config.yaml
num_attention_heads: 2
head_dim: 64
rope_fraction: 1.0
qk_norm: false
bias: "none"
init: "normal"
learning_rate: 0.00875
lr_head: 0.0118
decay_shape: "pow"
Each number is 500 + 40 x the weight over its row's rms, rounded and kept within 0 to 999. Layers, rows and columns count from 0. Numbers have three digits each. The size before them is the row's rms in percent of the matrix's.

# layer 2 MLP down (transposed), 256x128, rms 0.0612, rows 226-242, columns 0-127
099:514443541519473441584544436432477496499506456508481460431516443499529573558508481438505516542453505552499552471482533485448444528525505507501431455451600460492560498511458498537589457464483448507465553515496462459533542472482455507472513388439436494468546518470534488507491526551539515497530500497605547524473511517453540497513501477500512490477429502500511539536426554477475526529559
104:562555553460484466426490535472509492480483546510512525469496496492503548583518579504544544493562505489486472420529468498520528514530542554508524498570543474444588458527540521532446532523523533515475485517498545533557487547474440497493560559548448486477504503541620427478485454485487523471514478502553415534481517516431519483474513451367520483481534521530414535486516485498529514449508
106:545445495473505488543501500493542471487470566526422535506463419529530520517495490510476562434440543511475551533436534567547546497516476500460513487381531436485516537470497482442421495480485529534520554527481423514485525514462505535471556446427561466575484475410480495511478484555511490552546473550514520516557518429497534522465512546539480503514470505551595506420517516544475454476495
100:472466516473502492487477563471572441485508498535531493500454548440545507508462495482469520433436507563485457490517417550492551511573467496509441512426517548566492584531544548565460510538515424509485521514525518465476469476511427507467537520492500590465540540504508574506418552530490493466438503476401528527522538503495461418495536463495533465481485490525548507547536540466581503428489
090:543428462452471522516518516567464581495543447592464511502516504501525443503487522563507537509534501442447465499446528508542525439519531527454465505406435546466424571410491512519438568449471475588478518515565466498486485517508507515533542403451439485560566519481477503528474506519460442512493488444454461550504508483428518442540523477532455533467522509476505489537476479473480531472507
100:577582514473571476464504477513495510465451446490464530507531519495563442520516520514496476495516495554501589583532501501569450428500436518462478533477407543520495576466587553473514587480527455490482512458497473583512439463559541472561516491476543522500503456512473446495486515497577510463573559498497499456436515512564482559535532513484508502474481521462568535524482530516521482573498
094:440534437554502476501471425578520456481511547476522494491511471427465512475505569434453447465481536496474505542530532520455408557558560471509529501448541514600461522505462452466497553468528551492478539527533478499524521398392485557569502500532518430499523533452542561495527454541503461485477512525510514447517541479488476463506512511550470550530424477456533456530511509445469537524475
106:558461506431446510557460468545492505511490445505497516434578540500481435519469492502485518544507563535535508568523426509535499509571563424485654579520532399509497545491496507489581453532447469497536470510506557477469480502504497457553514538504541405475514526469455446511459518517482497509487504512534460511520530524458507477520487489449515493479524502475477611465511529479530434527506
100:536507462505475546497515554477513462537512449503389501503556525462505453582513465481502518422537574494450525494479489486474550500500413481429508480521431570478444458431445496547485507499526466457446527515576516478520559503531454483554470529576520489542475484534508505476518550521533536515520493513441538542479580485495514550458509474508340522541522494496460497570496507536540486474538
111:556570490500495437498478494523552446549482483504491561502532467509581518567542501522488476471479497485467506511562538469518522469513465505611479514482469488538508569541520489500521559454474492557504492415562420437525477445578499471618466514531502522506475537459424515514550491542508473536540489511514480428490520398520545509468501485564524459490499527536474519486526492483612464547553
107:468561507514563429474549465520486526420502477524499509480537494493513483533562500532506479467490518444481440471528507505473533523456615502528511536524516497514469522550519553467512523477509475456511601505443437520533489459542563514540540524470504567572426394455472547415582480504572529447562536517567469490486460563538474481492498486531526555488465501495512506487602449491513498484509
099:557574499467515520438405518440519443489530511553456519445514548456431464490459485493443494515450434500429497488510464499479454534508502488512441551415462603477418517423498531475446429505543549531522534545493547454503462464451489564562512555511498507506497525551495489484514544512499526561459521474505527427444494496526497496449595540509519480485511487480576469526442518528456470495501
103:476530450501437510482562507523450436557460474511483444458539512498436453531470429498539567505486492505499532393510426490470613524512526502493523484569472514470553441465474538541476487421471470489458507496439476517478492515505538508522544537433518599480524496493537515458511587530458531509528459473626517465499417479465484527481560478528508437453537514499502475463465505537523472509470
104:441472411539531515521477509533554518517455488457532461484477508448563506513552444413536508534491486516538532550485456449572527510477547436518568475578514514481489471509570544529530465501480479513498511533458450470471496516604530524565590482447499528527551545533433440516513486439496464544470468476483535488493539445458566543507526526490486388443468492527474417441472477495508491489502
096:498399539529510468524483476523518594496458406484534551571464526455449534532527446547472472507546485471518503515489538505475514552484439466519527546494505509494523449485499470506521550576453501503498431525593502443493503503482598559484481529534526481468515522447467457564454466543468506473588526477520484414511517469499548492562461559418508442521425581482467523505491470492477454485503
108:451464528559535524522499513495535491527514526518517588595491525511473509571542559574499488499557591460543427473440539638509498554515479540527499525525514489508533526489470558502461508509473493442517537499485514534461438423428482538470451526578521557433457489540565471484469512517480453502401508469486508519467449512441510488445505543484476552468520505466510484449511502452530514481551
108:544516516582522521523403487495470502455478464558482543410446480494446479497535471530534502482489491486513493469511381468567489539497502524475508513504429503527447523451544483435491498507486466499537459570470453541492520525476474604469529571469485481482480507561499449470430487548500561522525529509564462502441498560509520476466493472474562459464507558422485576618521497532495540498491
# layer 2 MLP gate, 256x128, rms 0.0705, rows 227-243, columns 0-127
104:438502550520546519574514434486500519460513511488510458470495492580489444435459507479510487511544462544460552534543539454480470542463523453526496489507447596516496430456527539490568406517457566509518525415519498425449500539482526485507463465444542529437524505456551523551461484537466467603511431464542515455519467540478548522514541466549449509534461496444515515535429518502497448465520
100:491543549479485491454524511510440476493542462474463564488515496485507471514502535419486506514465479538464423522513479516463499460456510547520418536522580495514479488483470406574520447455558459444497446459552576490488547418493563486527471559605525498476501490513527512508558587480476503388525489483445562496557571527498540469490506498442481495519460540477457483564489491472538502559474
094:540569569421479479448509493502480535490552560515521464528504463531473494529480427475491513493568454491502493457519578516499552532462496486530534492503522449522523465481490444553495510475498468508541453484481594510432469409556520525478416506499485508561480575445444449472563525493510495586486529503506519534511480590478589536462508502496528481452460471410535478449406459473504473541529
086:456501471445525476509522513534494509515478587541598549533578480485490532577432511562529565510458558501531562514522506591465569498561503514491459517457505483535469480578532526472532520504562514472557524486514448515550482477491498394485509499484510475504516535512494476421530465549448527559467520481425434456473532463479476525530450487444612508494482544441526499535528499476476508445466
098:498504466473473476460577514490530483436491476533482459461487394542563493522554501536520561499523527508463499491503555539530390465459559518483569513454554554570545506477483510503494491495532516423582433512502370474526481445473503486494423550446536475479524465581546533489525553513473567419496462535444466464519532496496472426532458511483523488516520506477503514478473525482470479545503
093:545488489481401499480434529443474471540480538470429470482594470553502443491585506534512446453518450489458513489483452557521481454411572444491503520524467528511472446465482461496504492520503503516469549579446426431469495522524453554468525525510454530484487470556487478511520510540498455536493609498528449551490475478538539473450426506494514484519527449550445478422476420510527506514517
106:475488456596554479466518516499486527511436557564495585517475505521499537548539506510497474497478457444455532422491567441501471532485496542532506441477465526453592490498530501488440497481526551556440468538535490494462562501508507476570513454459491540416509483508611545528499531435506466491480475459484507422469507438490544503591543559495515530458497529505454397540481505487516536456520
097:493541535463480467490464328477499428452521543519474485543537546468509544559507500498551550510530507449480525585480476520490533445494502477528502541459472526525584483461527516508476511493577462595522458562460491471540428506480544468515471479443533497510517509529465519488523520504520475480542473518530386415536441507516439485527558496442458474494504525537523517480503501498468571553442
118:501488542524530527470439490532487521447523519496487458539458518448535472506467435453573473496459464490462469494452509504471454534473481524505548520449509549438522468480608476456505448543554562444451521484474618581449538506503587535438514478567559444458484425453537529526422532464457423458516458522508511504540507500539518495539502531460536541526523489445498526530546482458451517494539
115:502485456476494507515393555482512464530502528449488507517456473493500449455516478498471515528506513587514500517534485467487486495473499467424437443429471474514498455552495455507519487511485561498575470413450549492507525559492474530484452496484513526513496549550508524515497560540458468553516507514516603478418561515426552567505462426499488463496467520553531479531349528497484427509461
093:567515478491413458482452488521504445477525514534468520526508458484536496535542513486504474467506529480508487483496514453440501547465403442489485515399426554397551542477501533431423517501536538566440477498502531513495532593441462500511496558512466517564434511518467518519555489489488546445435543476499491448433554445469462494559556576499434519527475480525501480474498500493507570524473
102:554546492497499531439566529494420455498543499497507539509572446472547462538547521436458505545459489503476446482576576493544436406441497450483500473527458559488461481504521496532465459453468434499521484464536527470484541511532545521509492471488537613521483477531532476509500565449453542543522529456547577472551501599485496532538566515513530532547534469508544487539414523536531490513504
100:480499535454496401470471497464491527483520478511461487419552548554511587432522585557534466484447510503458489469510505537520462456553493449494484566437404556486538481480445490467549581543476480538472449464498475511503484519501479455538441472432459545476579541415461557521556474520509466510462538431516510560446478569490553512556480536510471487502500553533473473509461515528515502479505
109:476514539549474491431509488467463414519504555458501564389527460451569487522520503458467535484503566563464439488517569494481531501537456471505503527485491499457548417546478508478438421483563483506442519511459491517517510487528484498503430444519464494478482448529558506457506514427459501510469593501470505520493538537509482552458552494473485560462569467469484419531475430541479548587494
111:517442425525396478515495457573530487498522497552525501522516522497506470527510462469516502509497535497551505535553548534504495552559557494479473455533475467526417502545560493526458538527481495500516499471465474468535440528549501521487419499472501494402572526542490524515467510624510471508499484437498574510461563520511559582478452423530491460434549572462507504521502460512461479576562
105:473473559432473433408551529469569470499480516530505475577451456476596446456486510516466491528522512572486469507483545504504522408495543474526445453483508542462460487502453517443514507482531529479479574399485580471527480492567449512522406518509523503482521487494513457520452468555496397499527477448494523485561513451463511516481520527534472538451485420504502519431495459466456531475517
103:431432486460502443546488545458468497466487543474458536523425438479512503504563474551466454485490506493467531494477568519489544465379499535460444561477441545494542517471491594551517547487546549485490523481511539527537471547564541475499506453595578525504471454527462496511541529470555497497508480526536486481499463538522478472520481563502467630481499563483470499554533457474497566478476
# layer 2 MLP up, 256x128, rms 0.0695, rows 227-243, columns 0-127
109:395457454542516505503512460435446527461527424568540454456470520568497440506495470477500532547536394517530505475482562480478497466450506462534491390463498599495483489448455472458518416509539491480521495452481501453460485524496553448566472530410507519435524521506524499479490477492543557540475439490504538505512482495519540518537554553525467446512546497471535467463464539495510481428453
105:564452435525486490522519477546560538492488532540442413525577500515518552480506538493467509500492541475487526505503503524469497483533434487452500527452565448497475502425500546465494524463432589529517561471491498503554512533518473517468514457420538466511502471556527512486480478600482471619490494507481500431466554454398443498585449478532505489512527495533539567507504512537468497404510
101:508563461473488424534572495505504553479479527551496541526496467527459565529481473418536469529490478502498501458537545478447493522524455480498444434532497448472455476477422441550452475466511487509488545407472615585501506479570530515554476474533469499434514492454455476542482576517531480511445549486516502478515582567493505497471502486508514544441449467426560450421512502505446484515498
095:440540498580528423494531524520485401521487514506517574581504454524458543469540498547579539544468500484494566446534445535466405487496520493514477499523529536498570447548491406492473502503541518454469444499447473528509544495516555451468438553575532473496447444574504572517525585541507532520537521546463479457463477460497511512432443498488515512501496455499490523510478540553496480488459
102:502522501440509464480531552504457397488496482538487593543528559431465499522469512471501474488453438467570507500514501532483499429491516485465533495491516509439518512465601459508471589470573491568523542519523523483465498546453488485526552415530454535484577480457417509457607500456534448503572506500516508451543483478532511509533493485535515450512512532501448442489513461527510459490399
096:491523419456527570503417469527487518407536461584489463540425490450473493463488489445564555522507500554501459492461573463506478485566513450475471454482486440496421527512467462501557527472551482443510533462485556510495483501466485484553518469448534483452497572485434476451570469532554516516481479507495550437512549490531460477490476533495452502499486512559558434465464504402466452515446
105:490462422486603527437516494473583536566470534558487474499484499428487532536524461521464404503502507466504523463497525485512538461578540525492537478521487586449508494511521529457483520455491543497499468516537532533498527518529551494496592424469495486497583409541501453580488441501542447523443455453481436454500463503498549470505498482498483508479561553474402542498461455508469506456525
093:501504476526489497447548533440486466488516504551454533510503442464462525549530534550454532446538542500523460491478472521453530419477495487467555425505455572488427507497509464548577576502492455420500473450519494574589526478502481556572481560505460545539458485575466465526535491417538564487490570505454509525537488494497482541438427451480417483498461460533451464483489503470485494500532
114:490493495484408572515570523479493535474558611495529485575455435503560559546523521504439504536557532521537502470458492519463494530484581529508508430502559466445516530533483479617475524437512559509439440473537487546548504509509469541512495456463477483447463408528478452511520568507475509501471497490492486511485412479449478512454578488510503487496493493456545475477499579562507530518496
110:529468500498509526492462550467516416521544544479508467526505476519468501487480483437484477534517547568570503497510487467429510479459480467404467498478495476492506420533556449487485480505534530480532501539527582464524484579454470502391446494512479540502441573489580471555512518548483467564490477484516580485431552490480546483505506492495499436509445523544510439511363582513525487493525
099:480497476491513468498474498505517466494472523542522508504460513544529443526526489523567546443554584428538517511459516501489528470473496514531570508538482508498480563498532566603535544470511509528466488506502355558481560528471436483536455453530415608510508550538496490566518535494544527482468499516505466579549526460513465484496452499533553531486472409509461491466502431483576550490509
112:539509452523484480435506446506454435488506525474549512498558478537539482483543523465475526530507520497466494471532531454502523407454487476487532499526445551530457476534519511486490492406517445509561504463506525466501626534523557521468487474485508612476468526468505512542461593469416527554535493470498583479498477593496491555573557440516503519500563455440498489527449544533476457505449
101:499505472533528486522522535482535500460478501487489454429471449496536530461528485491543499462484490519554521535480496520541574490529497394454512510547438475544473522567540533516570535481508474493525521464512490481494491470526534524467544447405498587493536516533406444531513518470497506572488488469455586499511541463459499545526468537593504376444454521506516509475463578392488452477522
099:538521526483498483590505507476517542480510461518538499586479550468449463552465464499538480523511493503511600477520516454470539501476508480476478446433449525480425575458466519488464547536541471513524474458484528476512505529583465479484557481501552447456582455479425525408512495519505520457516498484547498500480442510456487464585473484512507565539409533482455455535565480472513450406434
116:480528552451509531509541539446469507529475593459404505523580454505519518459540518503471499478442494502454469485503422475508471430493474506508613512464529489479511532427482462482446469497525514555455496526519520584445517512466490465566531488528479549520523428470505520503510514436516550495573492574509473459523503475472506471469618566504521530577493410493471517484574556483515533489491
104:483527564586488497571477578577486521444500554509474536489415569536493517491436457457524535513475547552466514444544539438462519484477479505499535454584526500494457571490539484524427513487435522500478445465496499499488527467484403501529495378567463539486495574512490464512496520494529499479412595502503471504477491504483537460498500528513470503548464445527467497460488421545509474510502
102:533473538485497466480518463505418500472492540509494409486498457533530465545537503593533454483475473442503470487497470490421543497414522573486482552460497484505533490488489511500537534530449464443429566495515516493529457563536510453419523484608540530511509404523500504545483522470513467435480487458483437568515431507423486414506473485477504537489491546522454516499570443488530574532480